Weights of a small transformer language model.
Size: 15 layers, 9 heads of 64, MLP 2304 squared ReLU, vocabulary 8192, 83.6M parameters.
Architecture: RMSNorm before each block, rotary positions, no biases in attention or MLP, untied embeddings, normalized queries and keys, local attention windows, gated attention, a smear gate, an embedding shortcut, capped logits.
Training: a variant of Adam for these matrices, 1316M tokens, 5021 steps.
Each number is 128 + 24 x the weight over its row's rms, rounded and kept within 0 to 255. Layers, rows and columns count from 0. Numbers have three digits each. The size before them is the row's rms in percent of the matrix's.

# down: layer 5 MLP down (transposed), 2304x576, rms 0.0435, rows 587-676, columns 216-287
# up: layer 5 MLP up, 2304x576, rms 0.0517, rows 588-677, columns 216-287
down587 112:143126178159142121129102091101134140158117113121158127120151116115103128083124093147100103117149110071137142128147150135154133105103108145132076151102150130186112124079107126142136130148182133167147170085111164109080
up588 107:144133121114130133118126163141123116141131093119153138123136115180107166122067100115122148113104146139094150158153152138149128151164190101114113131151092135114100124148157144099157144080146121108129135151120123092131
down588 109:084143160144117087124137131067134133153098126146184150113143105069108097140090104135143116100119115159118150132140113142131154113119115152146096094113098138099068143113102145098089104135158141142110115107145137144191
up589 100:108103135109098122114102138116110120104090106123100132105146080091150132128141105133130144117126139146139100141116207181095112131132147152126122126123111118163108113146114124137143153113142118119121142103151101163132
down589 096:118077128133134112090137110131135118134128133138093099126132115188158153143174136109115130134149146138176112136168116113094090107099117080133105149119123156153113119142162189144141143151137104112115128165131116110120
up590 097:167147134119128158123146111119126124121161135140121112110121170100132123120149139147104170133196129103118107113117103136114105114145145108126118139105138140065181089150124125104158092144099142145105140148137136121168
down590 092:102114139146149132146127095108107139123147109107137135111135128128126158139113119132134113124147129126133081082131153162148127124122144151191128130176153106146128146159133120145155161120140107131138154123127114173108
up591 104:145153126126063143138101152153151133153131115156121100104113100140137117097156087122107142126141143108087087116114157177150089090138127136133116128142129122122108126147116131122132119137124112124105119113128173141142
down591 099:144114138140111156099122136094106162135130089099184090102112119157078078115137201117193161094135119139124153145123156124136117119111124125135122143140142132138140123141108083115107118148153123143128116125135144090118
up592 110:161151111119118129114080163148155108149120120116175105112123130100123095174104138132140129120139128150141121109120116150139169125162115107118131131110143136128112084109127122141177142133105169121147096147119136153152
down592 105:143158150106149159139138141152139107158134136135149136129150125097115142091141121098154154116145161116129136167144090101107147107104080132061118087127122130133079091109150101151112163124078155140083155129135099150123
up593 102:110133126128142112148130169104132119117164085141137082070141118083125103161177121099112118115148137135092131151111129147145115153131096136152100138100123137138098158126163137183136107108121155113144093164113151139118
down593 098:127100121104127125125122131106127116115155150154106161141124105155177149147121095168140166141109071135114114116098122151127105105154114156159141079094108140132129072130129123113151106118123117133128162088116125116130
up594 104:125135096101143150128099126121129110102145120146114134101166140152137181155092060139146126105148097111083095089143148107146108137166153130128119109126116125150159127092147119146157192135143152139132115131109138138123
down594 103:171154092127188154117141134139078108109121145138119161121142113123140122109181106146147108106129115139140095139120122161152140116147091118118108118163153115083110095150126116126162118180111138126121088160159128130130
up595 103:125137134091098143158106130070178137108122105134129097110165158114138114125054107103144161113148103181091155095159128081113136179133097095118134127109121128161123149111167146140136148117136108108146123140100121096123
down595 106:096143118148101114125096081116127133140114186140151120134108161125110096127175145132126155123142115142180150116159102105177116099153131087149133144147121128151126178116079087140144120179115152133139129075150129117138
up596 105:128170102112097114125125139083124089087125110128130109110147142186113173139128130137128154130120145117123121138139121162091140140152136116103159173172146130136106137119079128141158097132131139160133168140144099100145
down596 105:137151102132117117068098121121145145125104106113120143133128133109134146116083116100117133150099118154142154165141146161127133124125150113123107121159114113121093124056100124115127125140145105123131176074127107147128
up597 101:119114119094102185090098175154141154119111095177131114139153109124129133096134141119078158130108152150139124139133125100145113155146069135123122142085130109159096127121115156086164125132129108136105096071119094124106
down597 094:099085123146110131109116128143107145173080110128102118123132084072126092115170123149125135117074162174122143100104161134195086162143134116095110139134114109113171124131114112131154106131123133110170128138087172145136
up598 098:112136096096137164133169115153126091077098159107168111115164134092144098161128121068136121110132118143132083093147150121159145116109126160122135127140105119091103092089076092125139093146134143150131124108119117143113
down598 101:152147124076129132143096133121137170128119139084107095147110139134143138159149120140140129118089123130069135091100107078146134105145079119137106099115120067144129145065156147086112166106127151121136120146108138125167
up599 091:127133129109137148159132130141136138078096094109105137109129127102144144083120092127143136175159133122105146142143114191146132145132122132148125138135130174121125139090112107145163136113171153133094134137118157120118
down599 086:147117168157121124124146154117102124145129115149147107122109111083110158119121128103129080092140117131171114155163153109051134104143126158126132113141111100135125092106103145105118107153151111116170143104132116143098
up600 116:105176147141060190097120140094076101114142073133142124100123130133112146163096122135103160126176114143181085148117136127116150132163133144136133177097132132141081173119114105124147117114119125128130123127120110095142
down600 112:146132103099120126109152118124154120118165114162142159118118128160148124089116156110142148119137137122193127157121156114064124129100087132122118150179144153136141159087102138126156113097164144160165160117142120109154
up601 092:129103110150103120067126115115102079124146118115097103084138128144124100188096106122152158126133110130112138140086111129111123115151159142098163118150130090144126102127114133116141114130126117137116126095082134137142
down601 090:111119123121138097100145101165117082141119144093130091130149126120111123152119123122129136098124122115131129117158148089138119085110107125134125121116143137080086124127110091100137139153152132192134143129112121144089
up602 096:099136128109140131101155115075164105152159104130148122163123113089117124121147141113175116141107088134139128138125157142112114100123183157092155138129125121147132119145124094107182141118137138118115121073097165126108
down602 094:124118139127130140155112158122117110099123121121175177134148138151099123127112141164096099140106127108082135132111097133128102144114157127106109113127132156129122187133181149127112121088121099092188139070110150144143
up603 104:128148095142144172102116158105144160121133191132157132102151118157152122108115102116112110117117113152110119140062124146132126161130117135115154138116144110086143147128130148125119125116137127148087116091119126158151
down603 106:133093122161152134152113151107123116076099153095123161112104188138123119170126137106094104144091148123150129073138177118101134148129101096130172150134141135164156155088135137125160172128122125159130112108154125151106
up604 091:126118135139079135132125094119122173078084118107186160145122088125135090111139106122121096142135162148150126153147162126208084154119128086151120167105118136085150066149145130182151163117175117140113127151127108139149
down604 079:143122117100204099136143127157142145116153131181114080120092174151116189129130137116129140151123119098113105107126139094087141104090115171067155063151099120130137149112129140112118141097091082107133127126131138104110
up605 105:115117128139158135137107139129135117133149102140092132118116163115137102137114119109133111122133100164120123087119129129140131165171144160094143085136110096121147080153135149162121139093146097113103143132147056141106
down605 108:187156109095128151146148091128134124122093152132132125137130135110142131161099138149137129124146122107088135164096099113106137105107109173123133142115131129080124107162141153106128129107130125150144100093141078095133
up606 103:134125110078134160118132160141110109137168104142103111126102140155123128160131122085147131142175143133069138138131115152131136131159139121132139112129147154085156098152123129116114126136178152094120163174160107145120
down606 104:109147073129088117137109113152140156153146082174133130143133123112113121112135171131150122130138107116129119094128107166102082147106107125124145111138137149095150113163118125149154114122111106113110165112117107131127
up607 092:118141091098096153145108147062170153118144144137126143100146128149137096188111148121125104154131118081124101154110164120093175158126071157103168113123086128153103093153118118114140147112132114082096131133113111123139
down607 093:166107127079112136149111174097175139134111094134127141176124115154170129148153108132156187117112110096151116133161129123145146123106148150117111151123130128115103135132133142178142157150143165151173141102143164102108
up608 099:165134140119117113141075112121171109106153144134096139096114098118088148147105122150113129137127128134091134126131125079132120170093095125141131131153122133135154146110110101099136098116140186107130108116112108124128
down608 098:172168158180125119148107135135112179116151146126166141107180111141121149081140139148122105109140125156110130148094146120154148131145155168170122112124154137127075152084100107121140095102167128160115133086133138109115
up609 120:138118113133115129138074114085175120082129134144083125091169107113147134126101128113162114116152128140151128119087135150081159138120111130149102103136132154128117094158160135141110167114123146121134135128122118134142
down609 124:142123098107093137159117118099178114159103152138180072153126134107126103120106154144151051096156155112122152113140133102109139126121109137113179136161145113108118113114101134096076137100145132144126130143142144076161
up610 097:096150142128147176127160066125141167134112123166104089148117155124140163151105110109185144126145153108139151139110147116124130097144108146142177179138104112117092114062133093137161132121104122114131098141114141107130
down610 095:142146132112129120139136105127093142112129155116192151100118165174149113158094112167112160149136127138156106155129162127132157085122127130134119114128149118145135143136149130129122103134168133112077110132115118141138
up611 102:122139098152145126100108143131141134132138110159141168132122171122134053151128121118073128161121146124114129130119147096125141161114095132136118134174148157173121091151149080159135133101158141139101158141138168087092
down611 101:122124096085108145126109118153088088117143112096129113128132083131129150117111144158139139121126089142122128150111143151121141147141148109129141122147159137105121084149141150133123132119122136111120120148114129109121
up612 090:092145122126114174082137113107144160168097122105169154142129130108163107129048128116144128131129124127128145150119148160176144175118173130165141163122093131117111105121142122164142154108124121141158090152119125169131
down612 080:104128160094158095131101171117105118080163177144124135136122120114083139149137164142121107122163125139125178107149139137094112105137102132132116147143165116095155143143114124109126141154123149129088113130167095116096
up613 083:137091135089116156093126170112026129153160118124140117098120114127133090168087138101130137125132148174146120154125095076119169161116104160155157138153127123102117144158165140113147100146124139129105145105141112129131
down613 081:086104115084153108132143091137121151199133107119110114162130122123105095137129117117112170142115153166141140118103166116113118122136163133146103088150137168097103136135134139115124143130129089121125103112108169149102
up614 100:106146116107139165146112093143155100142113123131166144121105159120109113197136126128113197144124135121142154124153103158141162113127125079137121124102158127158125141151141192131167117109153131147168097119108104101137
down614 097:134137172115134119118111129101109140161124146123079067091102115148137113125112133128158152110116137170121130113149181083142142131147136113171118097118123138089126112126135104157073123125106121124075155130164125167149
up615 093:144153119139126141155125186123159133109141103130095118145095125110124147139141156110113136138146112150096151096135131107121127115150122120157148132124153180137096086140107124154133117149146166100128117121087119179139
down615 091:136108125167163124144138116149062152152126137147121083091134097133167130158082143148119154115087136155140115131150149119112123114147182177101105066143167132134105161134145120131103116140086085107125134158132136123126
up616 098:163144167087112137090108171139139148134141107114142104113163146184095120097084124137122133133133108125092128137140171082130147138126072133113084144106132101149139130129150117129110076109120111121138106148141146147149
down616 097:145126149112132131117106143108170157165145116087144143145165093114113146148117160151162117109114122103137134091094133106130111131132098103106116119171134133131114166153122119133144115139124132142107136119139153106125
up617 101:141144124109088141115132127175085109174136112131134109134160135166074175185156129112143170158140119110108123135097127147169085137144129161180100139114153125104121154095144084139139126117136141115144127088134157134170
down617 098:124164104148148121141164095172109089122108151151184097132175117107155120129145137127104158112137155113142131160116137177132150120140066159171154134155141118134165135126145118135142133110150077125106122123126168114127
up618 096:114182151102114086095147106144112074130100118149152123131175123097160133142120144101100146168155116166084117150142173107075176124095144165125120084116114130165121127150114152125124154133131110057132127108147097145107
down618 095:107145107160134123150151136150138147147131092145099106155144159133156117139102149123149123156146118137110177090138136083110102100124106138134128154103101124099132108180113132112138151190123094175146115125136124088151
up619 106:133161145118145109118162117120179085151154159154134153108125109147120121150121100133114090152160133174109112099126170127119143106089095162126134102153096118136141123172151129117146124117118123120121148125131113079125
down619 103:116111096153101107126117115184141091137154103169105118105119136119129142120112094150115108093143120151140136136141110145110159120112125138120141102120121132111101092166108157100159156088099136155144120165118150098149
up620 094:095106139129113147123151119076102141152168144122156123119081134187176129110151167099129140150138112137108141146155151117141131169119126164122144176148130094160121121108140111130124116124177135098132135162108126108140
down620 097:154122121146096139141078066128138153127053110166136089120133136137152130141141114201128154139163136150150100153145070146128108140140126097130131090107154191136162148132133159114126128105128136129125157121129096136153
up621 095:127105138115114155106151092137122130107154143164137081130120144131096138105100122105081130171129088125123101123088121103088154167166113139127114113131071113135121168132131170153094127144123133110133127101165112145118
down621 099:115148158118145119127113092132116141094128161147124122088138138152174124173108123092114098143178151140119104166133158110131131154122101115159142087137158136183149131148118149112123124068158157113140108174134102124117
up622 107:139174159126143127152128090137115110104092127108170090116148102189092140132139096126115154064137138113125061145139124184129156126118156156129124090076140102123142130136133124124154177132145179116113098139145099151172
down622 111:110136137152085159140156117183129159093102164109134130075150121142113140093142136132141172089100104111102073120138122110128178128145120114156121149134148081106144149162097111108145101125157139134105123104158130149153
up623 097:111120112103191112148120108128127131140103118173146123117135157177133164161148121151180152205114113156110132147112128125079157182115154100155131112113166146140166138103138176140118138099110134091140160099155118133093
down623 097:128132120160160121131110140149120127092167133115136151196167155114117133119153154124120153108109087133145129158073084147117159137142073137119161116133147127118163122144114132124129159083111113137157145117114105118110
up624 098:102148112138138105125094160068139153137091111166103124131126139128112133115114108133118136121119091151131109123119122118075155124124095134121122086111112163137117097109131140126114123099140191140109158110123097136120
down624 100:123108119091136111127123119140159145139094156116169108106147139122100107128146131153140111163148144163095138188168175130111131137119116119155116110120182117144118104094125144120141159083133091135106183131094152148117
up625 094:137159139119147169102158146142160131127089100143133117125123164124163087112105131110137106128123088137118121114161126132161149107114133171119155092115129103093110141126167122153174160114126105133158137164060130137079
down625 091:159123140158148128106124134134128147163136160099144144123120129132117172149098095130115118111108123136146172169104150126122143099098117125097099154114135108099060130141123149111159171144139107159161113117106148144106
up626 104:129164100096140117178113138103166123132101088137147141121147115113168115154127111163097120137133130091149118166156145128139131135095172137068118145133126122127108123116095154180115150130106155114116128141124151119098
down626 102:113144117156172169095075145151126115124159126088121137090114143123152134100143134118131129171138153138115107141122134116163113089122148102137138123150110118134152106106162092142153129083072103151125157162162070153125
up627 108:105138163124118135067145137093122094163137134169127145080149127152134141151150110130138111137099122137119095144087121171119132111163102124146146076207120140159120134131101112152098139111103131133164147142095109118086
down627 109:141123161129125104136146127120156135168162089129113113155129128119121104126108108113138114152112107093143107122118139151099114114166151137166125108124119124147116128089102094130112141100121132169163126131144154146124
up628 090:142127143115163147127161105125156092128133075156157140106120123136166108149101092129167118170145142156130118112124118126113116166156109132101178098160094122167146115122093149139141144157135098077158180113128095140136
down628 081:088194126133121107112114133106145126119125166139126139118100121141150120099085126110152140131085099133116160156116142168129153130120120116144126112146142145160116119127124095120085122116174092141095125131089118090083
up629 103:154149128084161134143119132088150100124153124146124151097202108162117112157121117100164126158132120142161105136103170134131107143164134170142143104139082129073115100145162135082128137092066159133092154129081120155111
down629 102:128162085157109116111142130112162116093075117183107163077103141105172113150087120116133111130124107137115105177163120167130099132174106175146148156115118105126128097154122115102153118117102100121134092142129192118065
up630 104:123159152114094114166131098096133153130169112149125160100147154150140138135115083126165185121148110144090109174144136145124155154131101124117125119137147099144120101071114123156175150133130157111149161129125128123148
down630 106:096148157165119162115114120161107131112095120140117167097137157148094136086098125151175122099122126076153122144108118112115139114150116157100134154120105108095114127148114080126148158165113155134156170172153128126086
up631 085:098143152081091106089127122099139101122188120172158077138133171134112130126095138144118172175162136118185097147139162082101165161136149125150129143137090133148100111111104156108160120099152150080125138159076129109116
down631 084:144113134125120173153143132142117146108120101127124123151123139134138064137143165135097138156084134099145091080123071161102092117153086101113108155107125098110140149186130113119150130101082104142130104123100173100089
up632 083:108184146160157119117120119128163104089116158132096163110119123121140108122106138141149204161100156112158102110116164105102141145122148143119142139134142139111114090135143086132130151113129093103146134087151113111131
down632 089:127184104113135145158130121168149135130137141140109154129153130141120107078143104096137146077113108094144133091098126171114081113143119120146126163117120096119154160119155101147153155156094112100128099146103092126126
up633 094:153124128132151139125140131125138142155114122164111114116141120149099114130117130054147114107137159095141131164153164126124160106138159118122141139146115116139115131145149126091120129113114121122121151117166095138104
down633 097:110152132154126113132124128100145161153181138097105112150121119103118120152145191107115127125141144128151142102148111127117099154116128116125081143124152134159150128114173144144131127151103108166154138116121112153140
up634 103:132095165111111167134139159145110117096162146117130110128135177161144095142090107130087129103128131151101100118127141149080138117170075131123133167142103133161139152136186140142144141135149138146113130126114135098103
down634 107:128111128135130128142179100102114108112141148141172116117108092166127094151112095119151132063156108123130140131174087129126137177102127135121086132122096115142134143124062163137119141128124144135147106170075121136116
up635 104:179124099127084124117132153123152103094136125107086094084138106119158124078110076108130122090134117092149141108127134172122159097159123065139142131148107095164112120116155140128152125107119110092109149090133071138113
down635 106:152171131151091104127180115141135121122196112127138142110112152177128166124103150092107082144119137119167168106087130087087112125123088116111092165111123118162113152096141188183148113111153148167161147097157099141134
up636 096:149128114051111114137098096092110141101143170123141115096128127109088131120162099093147145146163136105130105153108125122105108109128154078166118084133137109106133123142114144110110132138099138113145126149116119125134
down636 096:136143095149153088116092121091146130133131148172098164150115132135128124117116128100112143149156119091093169195091105126145073100129142125141133119137069123118109148107133091149130156171142137121144143130128177138148
up637 096:121129136104166153163147100119127102116170163118156123098148121108108134182144081136132167128171121108095140114134158123172095109137139118113177099120130125159133151113120114130170102114126132112098129133112107182076
down637 100:082099138131130115075151091152101095107098144090100147091114135144139133118131080128129099106122132125157151097118154132158133101079109099098120103151084095105110125142138174128060117135166112116138166157130162090088
up638 095:115091142131123163134094167141143083091114137114094111129142123130139107112121124103142121088109132151173115130121107102135069146170115105144135111101117087135120127111189160141157153127143096135158118126131114116125
down638 096:126134142165129122101129127134091093137123137124157114142133148093109120115148122115128108108125147150138095139131114154131146132124120133134139114110139102180116187076122155121122130168126144123152104132133119149140
up639 103:131093129152119159143161151111169172142123105149136111119167146130136111114159123127140136141094105123123123134053122139118166108142155117151142156160128120116114143113163152130142147111161118074103124134152150145147
down639 106:128135149117136139159181113138145122124151128098161115068124135108158117098133141115123108154083148123123121107131143143108127104141122103135074103165161178153127165116153145119121119131141122131129150129122118147151
up640 094:116161130115107143132085122146135140130174151116097125101126168183090119152102111127085144122161106122135124139153215134119124119135119140106077145124115147128125086129132089119090104151154120114132089106093122132123
down640 093:155095175116132086088090148136156144123101082123089155147125148104150091108080114102119114103125122115159151169118153119127109146132140105109094133127165109125122138112121116113121184128132142140130047104109135145100
up641 098:120130081152104154138148136103119094104115123127161130129118128153119112185116099125104101159159129131141125107157130140174127147091149168140128134161112107141142068094149107135158084150118142126197109157124084133137
down641 095:141119083126107118143105094138138113137136099109144123153131152134128121128123128153124144100062146160156107114134131141129139108160149125119138169095151120146127158161100099126116133143146125100109081133163104146136
up642 116:152131093120128115125096164114141118157103170124115117123189162153162164142122130131112104148136133144139159136126174139111130148169103076158125095135098110102095116180122101129158146135129133140127181103106136102152
down642 116:093130137118122122175130127114164095144103133115151114136080117115118100117122125155121106114096138147143083109120127179093130111151130108141149124177072127112112105142147130110110143142113111142114094154143120106071
up643 112:139131117098125147106107150129123149114141098133131082133180133130138118162102076113102121160180123131118111100150142193117113117118122136140105124121118123157102158123157192127145091127172175119109082120116142142124
down643 113:145086146118129117117113109135151139133094097143122081089120140119144126103147134170124120094143146139155144128153104125081115090152131080067132118107128106146158181137186120142121144123135120132160132162108108128109
up644 118:153126117101143109099103095132170129125106123133135109129132171096107122173139146114124165095097121121144110106160109160141092106090084158112166142134133155129096106109122156107144144054153115128168124117110119123107
down644 118:126121101123150162150090121146130099122171123163168100103111120153131143131135134117091121113074084121165144136122123137089119123182119138139154089128134152118129088109159136145076143137145163097085098148138116082102
up645 101:088140133163093122112129087137166102152107126160094120090101114175084141171122122099120145111140111127132137099099161102114146130119102129136104095131126112124107110131144130130138095142152155115171129109111066113121
down645 103:118134115160138142174161124118162100119136130095152127115130093107118152083113104101182134128134141099113137131114141128150182146140184127114116134179124111151139121141151123117114127112117149120116140113128162107086
up646 094:127115169123132167090119097140125150118131088157107107116127135124076115119073101100189096084163123152145140118092153109124137112135137155086135078124101108119135131124104172137122126117178135102109115126143123145117
down646 097:152123135116142168131128112107146100113136137099141121137169145127106096136172092176127118147133113182145147091104145156116135122119114130139093155131110144143166174094106135098130097119138173131152101113126086120174
up647 102:132171106155111109094100151087154106184138151141131120109103142128124149144086146125152139125170096171128155152124095159128142141142133125147207112128130120166097114124154116098143129125193121119095110140139111141115
down647 105:099154106146119097133114112135159128156120154150163115105118097137124090145096150153140135106144115130106148151131120133125113127118146140146133141146125140113107093103129149160143148129146083102086100146104151130094
up648 096:167122144153086140104142097159164061137147117103136153104148127130115107130141142128137154085105126126128153111155130140124111168175139146097176204144117125117148118111117135108118140091127120135150122128137140121140
down648 093:100129125138112163108125141164115142127123122075113115136104103100158146144131125104164154115173134132137122103158119072108114134089080101111096065117125093145141174135136116131156156131089086118086116161141134176122
up649 092:119163087103135126142133148145155090120156154131113145082116159137157126150124130112125120144100119115116114170124169125125158106139122093139096205113113110090148149164105151109118117123107177143133092122099111107115
down649 106:124146110122145110118138110120153124102135104108116132118119096135109128148126123102104112127159096121118104131127128148158118126121150127153131142181157124089115104117133088127145112093151134139129167158127136118138
up650 098:102134137134119157097124104131153106096140127168140060086138143150159110120117112148149157131157062170108091118109108167060137124141129154121124150159105126122133104176140096115153118085148108096142102095148148156104
down650 095:125131069142148096131101122103132123151108120157167102111124090106087126112159140147124103135125133139161138154103122108133101139143107095123088119168160130156123146132149137159132133111107121152151097139116111121162
up651 091:160144130146143138132132124117086108087110163119145138119103145151083143139111086130118139114131135107110095112129093138164138099142115133139149169114096142132123146108134118124171167148135178074126184127132130145124
down651 081:106112150144158154120120154105154108101144123138153143135129120089133119142113136130123123124126139112131134141149145092066158125128102112124120127108127108128162102147103130114099138079116115191104079164164147129146
up652 110:150136119165129132134090108098176091092143112134113107136118142097157065130113103134097113127127171119088131126123152144124101118097126110147090144137109083133122127158173103126152161145131159132131125130127145116135
down652 110:140126145126186112139123106130109094117107109117127120117121152184144118136104154097110147110136117113071117145090099137118146122147126125090111145144137099100110176095075094099125124143078139121085128158138105102140
up653 095:111130125121138144127102120115161132115099134114116119112112110167095143121102134189147168127111102072070107124122143132142124166155106123105117135153157109130137135136130131118167160127175132100138162144097102147106
down653 096:118074139112137146107168111131163144089135156100138133139128118070092177116085111118151129115132116113077148149118129103127115159057152118140137158093125117109176124127127146114118130096139112129114125118120122114118
up654 105:112154153097141139121164139113148155125107086176142117105133120144156121162120106132113167132136138122074072139141155119113113152127123117126125104124148124164127080094147148134141087087106149097151102163123083126141
down654 107:146159133136144120129114112109106127154153127133107095150109153136143114115207158134121140110106122153114143110172131148138151108135136151156096127153115123145176132109095122109146112131176115077156125131106095132180
up655 104:115137135126121138114125142103131051122132078181159151112112138154138146145094154134081173160131126143152120146140166075124154136112132111123117165165114081110124147108105156139159116140147127119125142114171124123150
down655 103:117124137110106137113108122131136128140109063140165127148172117116103081154115148152163150105138167141143165113154093133114160091074110114132105139138117061119115105159086157118152119103116126140130140145128152130090
up656 104:151146168114140155116101156122096096116111112142132123130118111125141134113149090104128142111084147154165090123119129069101128156113127116088092144115126130140149108127158112153135092113108146116129118158088140112111
down656 105:118109107118095103099120121133152135162121155129111137128135155136115133131134104130142087127140118130171147098110148160163136120102114129134106117135098104133135133147140114095116129145135104137103112097150136104113
up657 114:093159087111105130143148119104128107168140150141111098137131136146100144147101133091096132127146140118137144145136143126126161137110135109108167107133140104138137104110097107123187072094114139103105097174125118103136
down657 114:152069130126094126096154145151138143125159118093127133103114101121133131111093180120138152130139116090108137120094119152127131078133099141131176120105080126117133152078103156077146147115068111188106127175145132101108
up658 091:123105145117195134130146164126124123175130119128128109068162161150119086152097090116148165123110151145148087151120154088145141146129113137125116092132157138117108175131161097139139096093177137135157125125103091155140
down658 092:085132124138097082093179136106130132176123124135167074134132103128128135123153127156098123147182150104153127154128146159103081128177119137173115137143117149108082094074145124133103154134161139164138122143110125144115
up659 106:123136143142120143107106154111113094151122151139143160105138098145132097145136115104114141122164090181139119129120126128165155119120133165152112153095114122163125124156101122105113136122097111092114144124140105111095
down659 105:106153140106125139124154139149117137115150156126156143162117135106134116145165167110080113101096084181144147120118122149095140124155143131149135133108135176136105113143094117098091117104142135135142114107077149154114
up660 097:102131097138187149104127186100122158158140145180142121125075165107117108117129111133138137175141167119111132107129103136134146180123160181137180175143140122155174138127097111112127147136161132142144158160128140115128
down660 095:165053143153124143110106113105154122147083132118105138105115136163129124158098140104105082102144103092135098137155148077092096096146129114136094087183103159107111110135136158096108108112148158100109116152158096143099
up661 099:130161127081107122134111162155170118133144108147118133130120120142082083152119134124111114090144133138108115114162138066113105129114153142106126124116131151099129118112173128118146170099125130080120139105108132131114
down661 096:163120120162157135131093122116117106106120108137152119128133119122137110155179094102139119117133186070162136128156097160128110134130160148107085059144123152125172144122155155173168067140107112138075129126153113147145
up662 102:139176123130161109104125164122146153113142159156150128134121105113144141134123111133156086160138105103121155145136165140113155123125160166149109128113112146147134063123103136118120112141133185124123132124170122153118
down662 101:146166148118116140080146105155153152135114111111118115141131148110152120118077158119100131112129143125099160162116123135131095112132112143116125070120118121173118140126174109100110165141071142097107163135145135118129
up663 113:175135125093150131118102135117110135136120136165139149103135089174135122130115150155143113165145105181087126162122157129115155105143130122144135164116127126191103167133127122101116161100121147117144175130075143115108
down663 116:095142126110133152115156125131115127120094134093174124114168105141106143110114147150110117124168121128137183117154176128127189117095134127152114136122126134144164106149155130148132137144119160101074153154151139126116
up664 104:148101172115130120142105163121140150125125138119142060096163156131087144120095115115078117093134157149114121103118118141129105100133146143109123123189140132136099165188136098119124159116120156109086137139107137170149
down664 106:143064151148098127165155114119147144096127142123128179149150129145119082088144136108132123105151104106122136108148101132099127136104145120133127170143126176142129107139124127130116139133136182162140106125101097111155
up665 101:125111125131129140043134167093122131133098136145120141127126155132108121113132150104142125125149114142123098134125123102133116148133135128133161141139120205146162123124151164108132137147163134112105177090151046096155
down665 105:186124158153094136132122120164125139131102154097154152120121159112095138122117156160151064147128097136114145118126126090135128142142148113131135118151116164117141081116150129110128135152154144126122114157131129138134
up666 085:145121103155183112142106091148138138076143140137155126115111144096178084079138134124167152127129142145107127124107116179155145144186184151091119138155126117157112136115137132091137146125076110143119129141113103133123
down666 084:095133157114096150102136148085093122173095148081121126141163115150082156162128131145089094103146114116147109154158145107117123120085105130176167142090131145128124119132153108155098142133169134143139164100142155124154
up667 094:091095116088167138122150135118123104109175109124104126111127126114126131187128158124136161148139127127142110120120153186120159085190117156120150147167135138149172113107117135138131090102161177130172128087169144115148
down667 100:127112133119155126133126171098103130110133185171171136157119115093136110098130122167122151124106154092155160134162058155163147114118121149053125139149165133166128129128118115096148135105124138165131122097114109102104
up668 092:144121118114107106118153162122130122098155111152159116130171108168112144132115157122145107140143170141155093146114116143145160127079164132109134110140113139117098128116131109116137124130093178122131116122099146111120
down668 086:111156142150110121097113126165122106119122152125165172174115097125097139158140088095096129107197137098099118141105116134148113094129097081135123151090148101129111149157131124106152162140114120138112133138115138121097
up669 097:098163131145138142146128115148127146116098113126133150076144176167084093113128071142114097154132111143169103161120190168121108143107130148132103129114124167163171115136097099146150147112142170115194160156117131147053
down669 090:129149143119105137078099095129117108153110100122138107116111093105136131076131141118089074150159199132170111112137139150132118129148148118138118084116141181169140113104162098118121127143113150145107159149149134131090
up670 103:093135144123146124152145137129160121109137155133110124099128146157169141118122122093113167120180133161089098131094133155143143137152086168127118107139153145089146130116134096162132129113131150133084137085135167113154
down670 103:127115167126115137201135164098123071065139093117107123123115157126098115140120163097135092137097135096132146143093103152137128127151150137107098097122121137082189170139166132133116085124127182134097129153084133113103
up671 093:124136145129107156118161105113167132094115097125104145109120128153118141148116118135140087116164120121154165128111143131157101123093119137112131150111099135127115108104102124102150099142139135118099107123102143112141
down671 098:116092104075119157124127145146102143128113094080125152120149084111116100136142154134114113149100155161122164100115142155133145085097117119106143149129120164093157164102144132089139120121143075091129107086157158117107
up672 100:116132118118110141104087141136120123130121140153131116111155127137198120141146109120150140143199079116127114145141163147114101107130160128123156130122078167134113132127148134122172112105150129148132116142129149142162
down672 100:110149112105118164158188124140145168138147125145112127095120142129128129150120167123146153127142130126121172177149129118129147160098109127140134159124121133120112097122149120108188132125106115129107165140125148107082
up673 105:094144114125081122111111153148143105134118096129095167134114148145118063146090146104132127104098139148126124151150121100156139174106088137104161129134117096165156091175105116162144101137108151116081158168160118154115
down673 096:125112146146121125110116114164132166140152143128103080170107189166116156106157134160173166122134129120105091121137156126150126100142140130138140139150160170144140099174123096156142117160125125129148121114156173129145
up674 106:120162127098118076156095167122124119083123138126146125141122129105153132129154118116126175123121113176092124131148132097143160140160095126115117088200162162136107133148194105147110122116137123126080127111159147177110
down674 107:128119132157141086137168157131142161189123162096149153175150143130121142124091150095119128173149142104140110157146143075104180145145133146135134115147144093187111138123093141168122135131110116124145130124174152136140
up675 109:146104127154110157109114133132125091101124126117127122095164144129134154119131108143133141128110144089098135151112155165075116130125094155107148138129105118127133133150091153141142150116141159127154144148093131108079
down675 108:148173169149167140135099187136131097098162142112131140115137097118118143132095122132107127119139151109136127119085163151105144114119149096174151135117164130159146118128126184135156114114146165154166129089132132093116
up676 116:100130158104125126088087151128097136095147114138154141102151130086156087168117131103110128121158145145148128146106139129109082165132098124124139119152182126119076119104130099157153113145105149157128152105120091173147
down676 118:140111138130127146139153195145116151173031140102126127133149122148138135126149109107130123121134118164083123151096125157135111118135138106106160123127120108080120159106137134099093120143099146084154150085117090144131
up677 096:117131157117104136112119116118150129120116114153159101112161156115097161128142124137141147139139134148133100127146179100146120162153134121139152109127127139149094114164113103169123165095135116137085145159090113073171